From a checkpoint of a small transformer trained on Wikipedia: 32M parameters.
Each number is 128 + 24 x the weight over the matrix's rms, rounded and kept within 0 to 255. Layers, rows and columns count from 0. Numbers have three digits each.

# layer 4 MLP gate, 832x320, rms 0.133, rows 81-121, columns 0-159
092143135137152149103100140141143150097104099166104104175205080132149129145148196211124096127143133140116148127144172121130142163072114123127135160134152170076127064124114159138073141176148129095138114100235153158122091115145130120183135156116080097107110137103175077120049117102131066123103182142121127135193150145137083149129117116100183077123106111174067149123081120152111126143104126095079186114185093145117116099130133097146128147118127150133103122124147125150147115145071171
125145139129129178157163136125127190114165174120147077114110109122147106152150181144111167122121104170128128125122153114134084139125083142120127118144146154104103125155140095115136127122102108106137109168158140156135096117137131131168116124105154164156133095151163125156129151101152129135165115147139124055049126103172146149135175141068122114167115116175108143174126105126180129122152147130100134136125158102159143118123136137126116139125119080171114123126102134126153203147122110
150115119148158116104095107070145132135123127114132103116145096120167102123154154155113149132124148092102125142152129177137137127124138155113124139134120151120135130139119142134165127136127105131117125149153121116111122149136164132139094124112087090127146123156134122131106153120124112124151132100114136112142133157103130133119092157097128153115162134153124143163156114123129157134128113124119146158136110098116142109134141106103151131140119115100135136147095141140095161125146100
135145114146146097149103141102132086132117125106135130128141131178115097128122167139166144106147175117101191143118140132059112127074144130124134116096113153076159129180129116125109155117150117132128134113136156112074125104136132131140120129200113106158145133126124106124129104150120113137145101128091177112163147160131158121072095171146115145141164106115104144135200139150172119129126089161100135147117126159109150121125095120114141119135113131115120139129176119168151163135145161
111159166103125173161080142126080135139111125137146116096132076111168120107135121090133100130140123122110148135134139120141165169123125134146142147154119155119093097101142131137157116090140077152119093190111133138174140113138126162118131129160136129090120136092157160148164119166103121123165093155109108115116106138104119083088108155113148099144145106079127114145082133125128129145134125151112130096122073128124169116108155090126125112103160141152134149111142147129107132133112121
113088131137119126099131144142153141102142138110117156160118148151163083153107127166167144142119105150107101151144155114126128140155119103122121110097122120111082122130123137130127157125089123148111130130136090166121087111144138149128115124107152090160152132118181123107150133127109114122148153106117153174157121117132119126167124152122109137102131088130172112150157112156150130163110067118091145108133180157133135140173120160134115113112137126147153114129126127131124150124149129
136135105103168120108073106126110139164088144146184120106106153126110143150146187115115134125124135108177127141153116135147163098128129152115129089137136091133129124188163146134135118114141178144115128160093072125132144140145142129114126159119124166108164117135099117120113090103138122112133112112129143126128148128119119137141135147101171140114090096120129122084142174129138151125122129093131127103092127102097117138079093133138135132149155106181119159145076117123115133109089161
142137118139156110108112171117117103122097133100177105076104136172092119121128141176128133154117114118123159126131139146098100120121148130136140139126090142159134113099130098124141127101106144098108137114103170109137135145125177147120146117138159111135123171107122144165115113108120141148111135098117135098107121102091117092157111151150099133097097086150127093160111107099142138128109089115143139116130121140122093117157140107129089135133143126145104136144108106123112136119135136
131090126138133084155140144148143119124174111120095137144131141157085153111147170118132122115127125132116133038117106119133108121147140145112129135129138117150136138165163116147118110122117100122105129145103141126144124106096113125146147129117187113164118111100117158113124095122140066138161146118113104106071140130124123172165141147142129126130103175138087133122144109126068117120141159078149122084135151133144132160146117111136156116120094110129109098087132112120125133134136132
150122135139117129110136129087128110139110150135124117102125121066122123092182138103134120088101133126111134120097140145170128103142171130101104128096139102114107139156077117125127156122092133099125148150118171097185111137170137120140171099148132132088172146095134129114125105152160120176151165125121110157115125146141109124128133143177127078079122124124120122117117130107166144120122105116126130087148137151134148134156114121126177155107109142180141138204103122130129129145126082
123128095137124111052128165151079161141163137124161102059116112165155116105102127117124079115154138097123141121115109142139076083160142086132138160155145078125095110170142165111138121177144141146107144147130094111131128148206125152167136130156106148066155172159123108080159098140121072153099091130139146155117123172132109111101121139141208156086090105129091163116116176148102169073136127145116058114107155116122100171144141119144177159141141147121140124092146131126139131161105143
126142098154102139157148138145112121104124109137137152166117113170133167111127092108165145088093133106103134100135138128155102150140103158145148059084162179127113090110116125109110118125121122144158127133106093157105129118098168131152164128146101087163130134118131120140130136152113098144094161103089144158083123105141143123152149107082123168111139158113122155133119119104112124136113098160136148083132155151150134104086139109149118120157077173130149136073112126110153139152147103
151124146140125132097148134121115125113101144156132122138159137121141108084116133114115140129109125128147123123145147102126110129148133134132126137133153196116127089118136151129092112115138127117148125153083121157102125100124116124094151123121132128104129113093109115109157123134141141119142136157098116153155071113141161104099091130125072160127143146111154123123098169104132103103093148128145136143146141127128141102146133112120144087124113110104117176154133142126138111127147146
176117140117137167108116142138128118126139142093158121131150108126109110135139113161143136160143154113128112111155126155145092140133142101113115160096124163106127132108109146128125118137144119134115159131122140136140148130158164129167128135157104167154108101122152103104141096122071169137113139114149110136132149074084134161105124143114142088081152110144132119129067163135111152133124115149138130102103102097143159112108142114129121121136107113134149137158143101105093162123148133
093157120156119151063133147168067130123144125133145122108139174120120129109158163103151136122085155143139130131127172135109124134138155158099113109126152125136136119119102130135135164162125103098173125152134117104147145149129123106109104079113119125096154113157125100131122138147129131116119151099106090126104125130075116143102101094130102103098114090094096103122148126124142104145127133171105155095172137103138125114146137152122139107144132144153129144188143127135062101121111148
110116122113149125084116101127185154167119146113122151141113100108105064117081130171119170144149130125117123129139134119103103133128140099144083086127107120130125104132083153124197119117154139069102105110138119117098125144124136166107114126134162134161118150121087116128161121084138129135104135140152106137137134120115127132143117073146111134149188099153104128084148148140155147115146151117091125089113138107149153106157130130118122155133079174137143144149155093133082140106151132
151083137122154143102135169116130143106124135158082127094129109149116126162162163109133152102111166139089111151153115127131112152146081145149125165110089128111126111164100163125127141121139113139114133121141111114111175115126102167156143121139127142138096094152160150093155107123101126120172115128149130106156124142109119123138136132112131089168145110154114134113152138106152118117130148118124092128145118137134152122099160165056126126112169123110104092131140138076178144143148107
139110159167164120144102154171129152176137122102124155121161123156086144127112122119161126163127102136129111158142135107132107137170151088144140188133081136078127087150149130092156134109160148120084129147162090145135089129088143148112120151166149104096151139117176089133123109105125144102129107149152154135128084186180093143109093107132139146134147126144189149094079112115128097098129132084155124111164129117095118076144148108109149092157130139122111103117083125134131140083111163
132146138133145166106119139126143126138105118111137126166082145147179098140109096149103112111083190114101130143103170123088147126124116152110144177159121092149103138130140086114150117123148119097144106142140117109120168141133154142132099123145146143114115140126123147144107125097156120090107147124127115144150124152142112106126109128124148093129095121130160143106131134114140137161132092115144102143115128111175151127131098120081146142141134122138139128101150127148143094114150093
125139140132137139118121151119124107113148138146112131124135134147089150118093153119123182106127130105157141095135170104158163122098125113156139156136111115088104103152112149104106127108099171109148090089116116185140140163117125089160116161132154149114110128163108144131144141124121153148153149137134080072137118151119101120129149115138114084164079096185121162115093177120094156102115134142093157127147121114103120109107141143142098132122117103123117135131111138108127167143173130
171133160108133147103148093131157120113098122104200108128138107164135106089121175163122108090168113132113155145129119139117100122125108130137128139095141121135116171114099132101124160125170147123102131132163172114147133123193133121140120147103094130171105123109145133099068150110157184165129134098093123104134135148134110156095131158128147146125129159116132142140105172082144112121090143119113180122104153126144118163130090109121158110122147124133089149144134134141133132156113091
177125136065093109102126100135117150125136123114161109113164050150140145171158125110119094091132127114080113128115103157113171131142132125186110174140124127107080091151115101146115106126107140145115137117151120148086120131212162167152140123106105107159115146115153133153184108134117142114132121134095155122144135138113090145132108124113125132156105110107119127113119125155133165165107083100147152128106125120131143149112135102136130120084109117127094131142168112097120076150157115
108155106161110091138149151176159120134135136103096136134127105111108118100140123098153113154106130156099142168100118206150124159161137107149167132102180115122138101159151130144164105128136105143106131143119074079145100115098153114137126137167111152144131160114112152092104094137176143109137116110118083105162142158109148146170133138123125126103107158180127156097097121127092111137105123121156118153123097151162110121108093122092113104124148129113153108168169145097118131118137151
109160110158141137094104130142123095113121116103109128114124104135137144121146092135134092141126130165146133100099118159142134134133098140140085126163114142123140080115121113155126136140130114107128146063098129092156138124099130122132099095121122120084124102142091086105139113118104132135048120124119114127152081143088136073132095078088145112097171130168118145136127186133136111138140154183098141087105125163162082106161127134128124094081147105080157153151153099122119087130112091
154143118154105125109158126126142078136149106126132135157161122103104105092097126130096084065117090130169171152090083114096152098152114110126169141070102133099163103076129116098154133174147113111091075122121150122137094130104166185156089091133071133143146106100080146135143113145087177110116121132086122079156163120160158124099151153092078140064124114125102113127132123105138115119084088149116094152152108119190165131143142158137103136187101165120104129134122123119091118150101116
094129150174156129117127112174149122119144175168155123132141117131109098157096132128148151125135105136086166157146119129106129116136179105172106145149168146138141119143128158173141111108141108098154150124131180117096101150102126138131095140137182111098127131123124146079124138144114145115164122088138122166113191130143086132134096114160162140128139115114133139152109100155143099097161112124135153127130143095135140103169152139137099107130130140095149169139128098164121159181112128
107120153119121125094087153100142118146121076106151201109126071120097155155128135063105110115152121096129135135118166127145137117140121115130103117149165084097124099108084102107124093149160120152140146163151114121138087124129147140176122143133152121137145128125137119120142156112081151139142125096128203135127135135108101122131179084107153123092160099113122127137097141136113164120103079134179136100120149120091149135073142159156174150141093128192083125150125145136158118143153120
114173184150111105099166126114117144131135146157076155139111148091102181132112129129145125107154132124165164117129118143106134078126114090108111162134173140143149116160104125138166130138147103135093125154152158127120113159113085122151127124156134143134135145177124150120095115115121100126125160108129162085116104127141180134193108122113154133126135102114135152143149140106142129130147129128115113163154065140145118131104154134149121121098133096150133114134124094092147107151143160
137141146142135140174141140105177154128076135122149121101132157144157124152138149148160134104142087091083163153149137123146090132111125124130125152110105142132144141124116103091138123145103140103114129162128124123129134105141105094115123162131155117169120141119137166158123109124153112133108172141127117139093145122071084125114097123156100116121100119117120139120143077113143145135140096147122106132120126146130151174167139150153156113114134136129126096116141133136147139151121129
102170068120131095134110128112112106108152116127099163128131192139119118093109106105142118111137112128162114101131100146136105132155136074155129125146118163127132139125110138106115129100120149119147079155125108076134114117107072139104122117156111116126143139139109117131117147129136131112145091101114121140140133120126134101152166161095120136104104075114123151129154135124142173165106111133130109144085167193090147109129122153103121163113093166099114146149104143117096179114109101
135136094154096150079134168106166118119130134170113142148136117130116153137133133173153167132112128199136134182147106096114133105109082118116096135082122109111117118137110125163105127128124160142121173136140109175163122091143130089148143138143104167125110146096126146149138103103140107122115144111119154104124145150118134138120107087121106120164114133101153117152110094135121126116115142078092150113194113092119230155097114090154070136154138124177132117135152084176156099124125099
132109110089137129102122137166114129131131177144123149119138140143129111140130120134155159124111104138112146110102128121115103142129103143151122105106141147107095129152151158128066102120121110148122142104147117105093082078122111131105114122062101124120147137160142119096103151139100141109134111092127154153160117108109126152113139141102152115128091121093136133118115131099083100118132094138125146140112155155081151121139132136124106106115130116130093119087124147120161106099174079
116130102114142154097138136139084100133078102138127095136112114142123106083108137144174154133105127102143132140140120109125154114161130098130106129144122106143120099153163108112129121150180132161143105127134147148150151095089141138123103168137100121136163090133133121141135149131107148135119144074108134116108151130117136101140143123138151093118103146126112152166114127139096102117128154129168146164130174121149109133167141109117099104148119125112115127098128161100178140158090163
134116120139160088145116133107114126117135116095129172083148109114124184138086133104126121132151089113102117107143139161183123105137144142107117117166124100061127168123136184118161126068141130145101169155107100098110164125135157136097113150118153140151116164129105175077089101121140082168136136146118095108132146127134151130132119152127123148110134142144135115134134142078125135137150161125109128142164099094143112144157128172113151118117098106109134131125135119148133061100119129
125137131146111115159144083161125119116096128128171149091138095116151144128143149159096114131117157133148100159078157115155131152122103175104103140165112093149104116103086111087126149128127120130123124155156174098156115138145141155155131099116132122106130134085134114108131101079154144165120135169109108140131151120121093124135134098146143098160176149104133189103136113117133138070128150126125149089131123129131134122117107102161162136144107124107133121108111096125122108134103098
133077140124157118144149107130157105170127143114148151147099144134156114140096169140129144164155124114141143157138114159123126117133103107125157106120125138118114096103088170125162133118122136192114153149132119126136121101132120136140137105130172123137108148100153128097125112109131134108098109124099160124094159082134138155150139095149151134103138164143105127139101120102116093134129127164120151136132119088110134152140149153144153111119148105153155139133111119135137129118107110
109097148129151141176125183120110148119136141178100125074138106117127104123148115100130141185121043142132153125123157111123124130133146167097149129127154110131157099043139132178145099068125156154167144135144145150145144140132137122169132096148114115097146129100107161141143154126080142134133147173131145128086106134104108122146144117136088061097132085146131095076107173151152130155205097130113102095134134132117166078136106121129126133129134131152114132086102116131089102135116154
128137157124138132118139151116087122165137106143073140106134110111111094137099162141143102101116151105096172109105131122115150125168074121116111139143134153121166148082139130137110121111107136143130130107108130158105117128109104150118164131141130115122128117105128098134142161124195128114117130148149144129127112190095130124135142154117136130102162124159126126105136124110157104104098122125155088136091161127129142149133128110077146118141111098128117107127129106167142137138124144
080115173165116132119130109087103172124090121134140135153165096162142137177117147155146162118133121103113128129116188116132145137138133098136126120132104112160145121140101190128140112123149142134095152123122122166121132122156122132112131163150110096151139109123097065107072110108113109172110124106123092123131118103128128161154145132141145099110087106152089124137164091139125147139107102105094112092103128144139133137143152130100126156126112103125133121120129109141111118129118135
137125145106146125154169110102142106103105134155156136129081131105143130118143096159132120127127126101121137111136130143134094105143095140112139080114081131161144095112109128116129122092130142110127120113130142133142124173143121143144146100113118154140143156138083118109143112143121138119113113111121115107092109169166160130160171118132134145129118159114100158093145134128143148134088128151112149143165150122148145139179097128118152109104124152137154141079161164113116097121152164
142112135122099128114150153151148120166120133134163121111141178121157137108147143140114118124095168110135170135142105138073158085075160133101089143110100119099109136109135137100154119078127142147121152105134091107121107158122114128155120131135122148071124132133127167138152103161100124153167111113141156096129125126066102101095094115154108099161117120104082124089176116103142124130107080138098072110134084134157126117182099153102179112118146111119126101138090121181126122102114163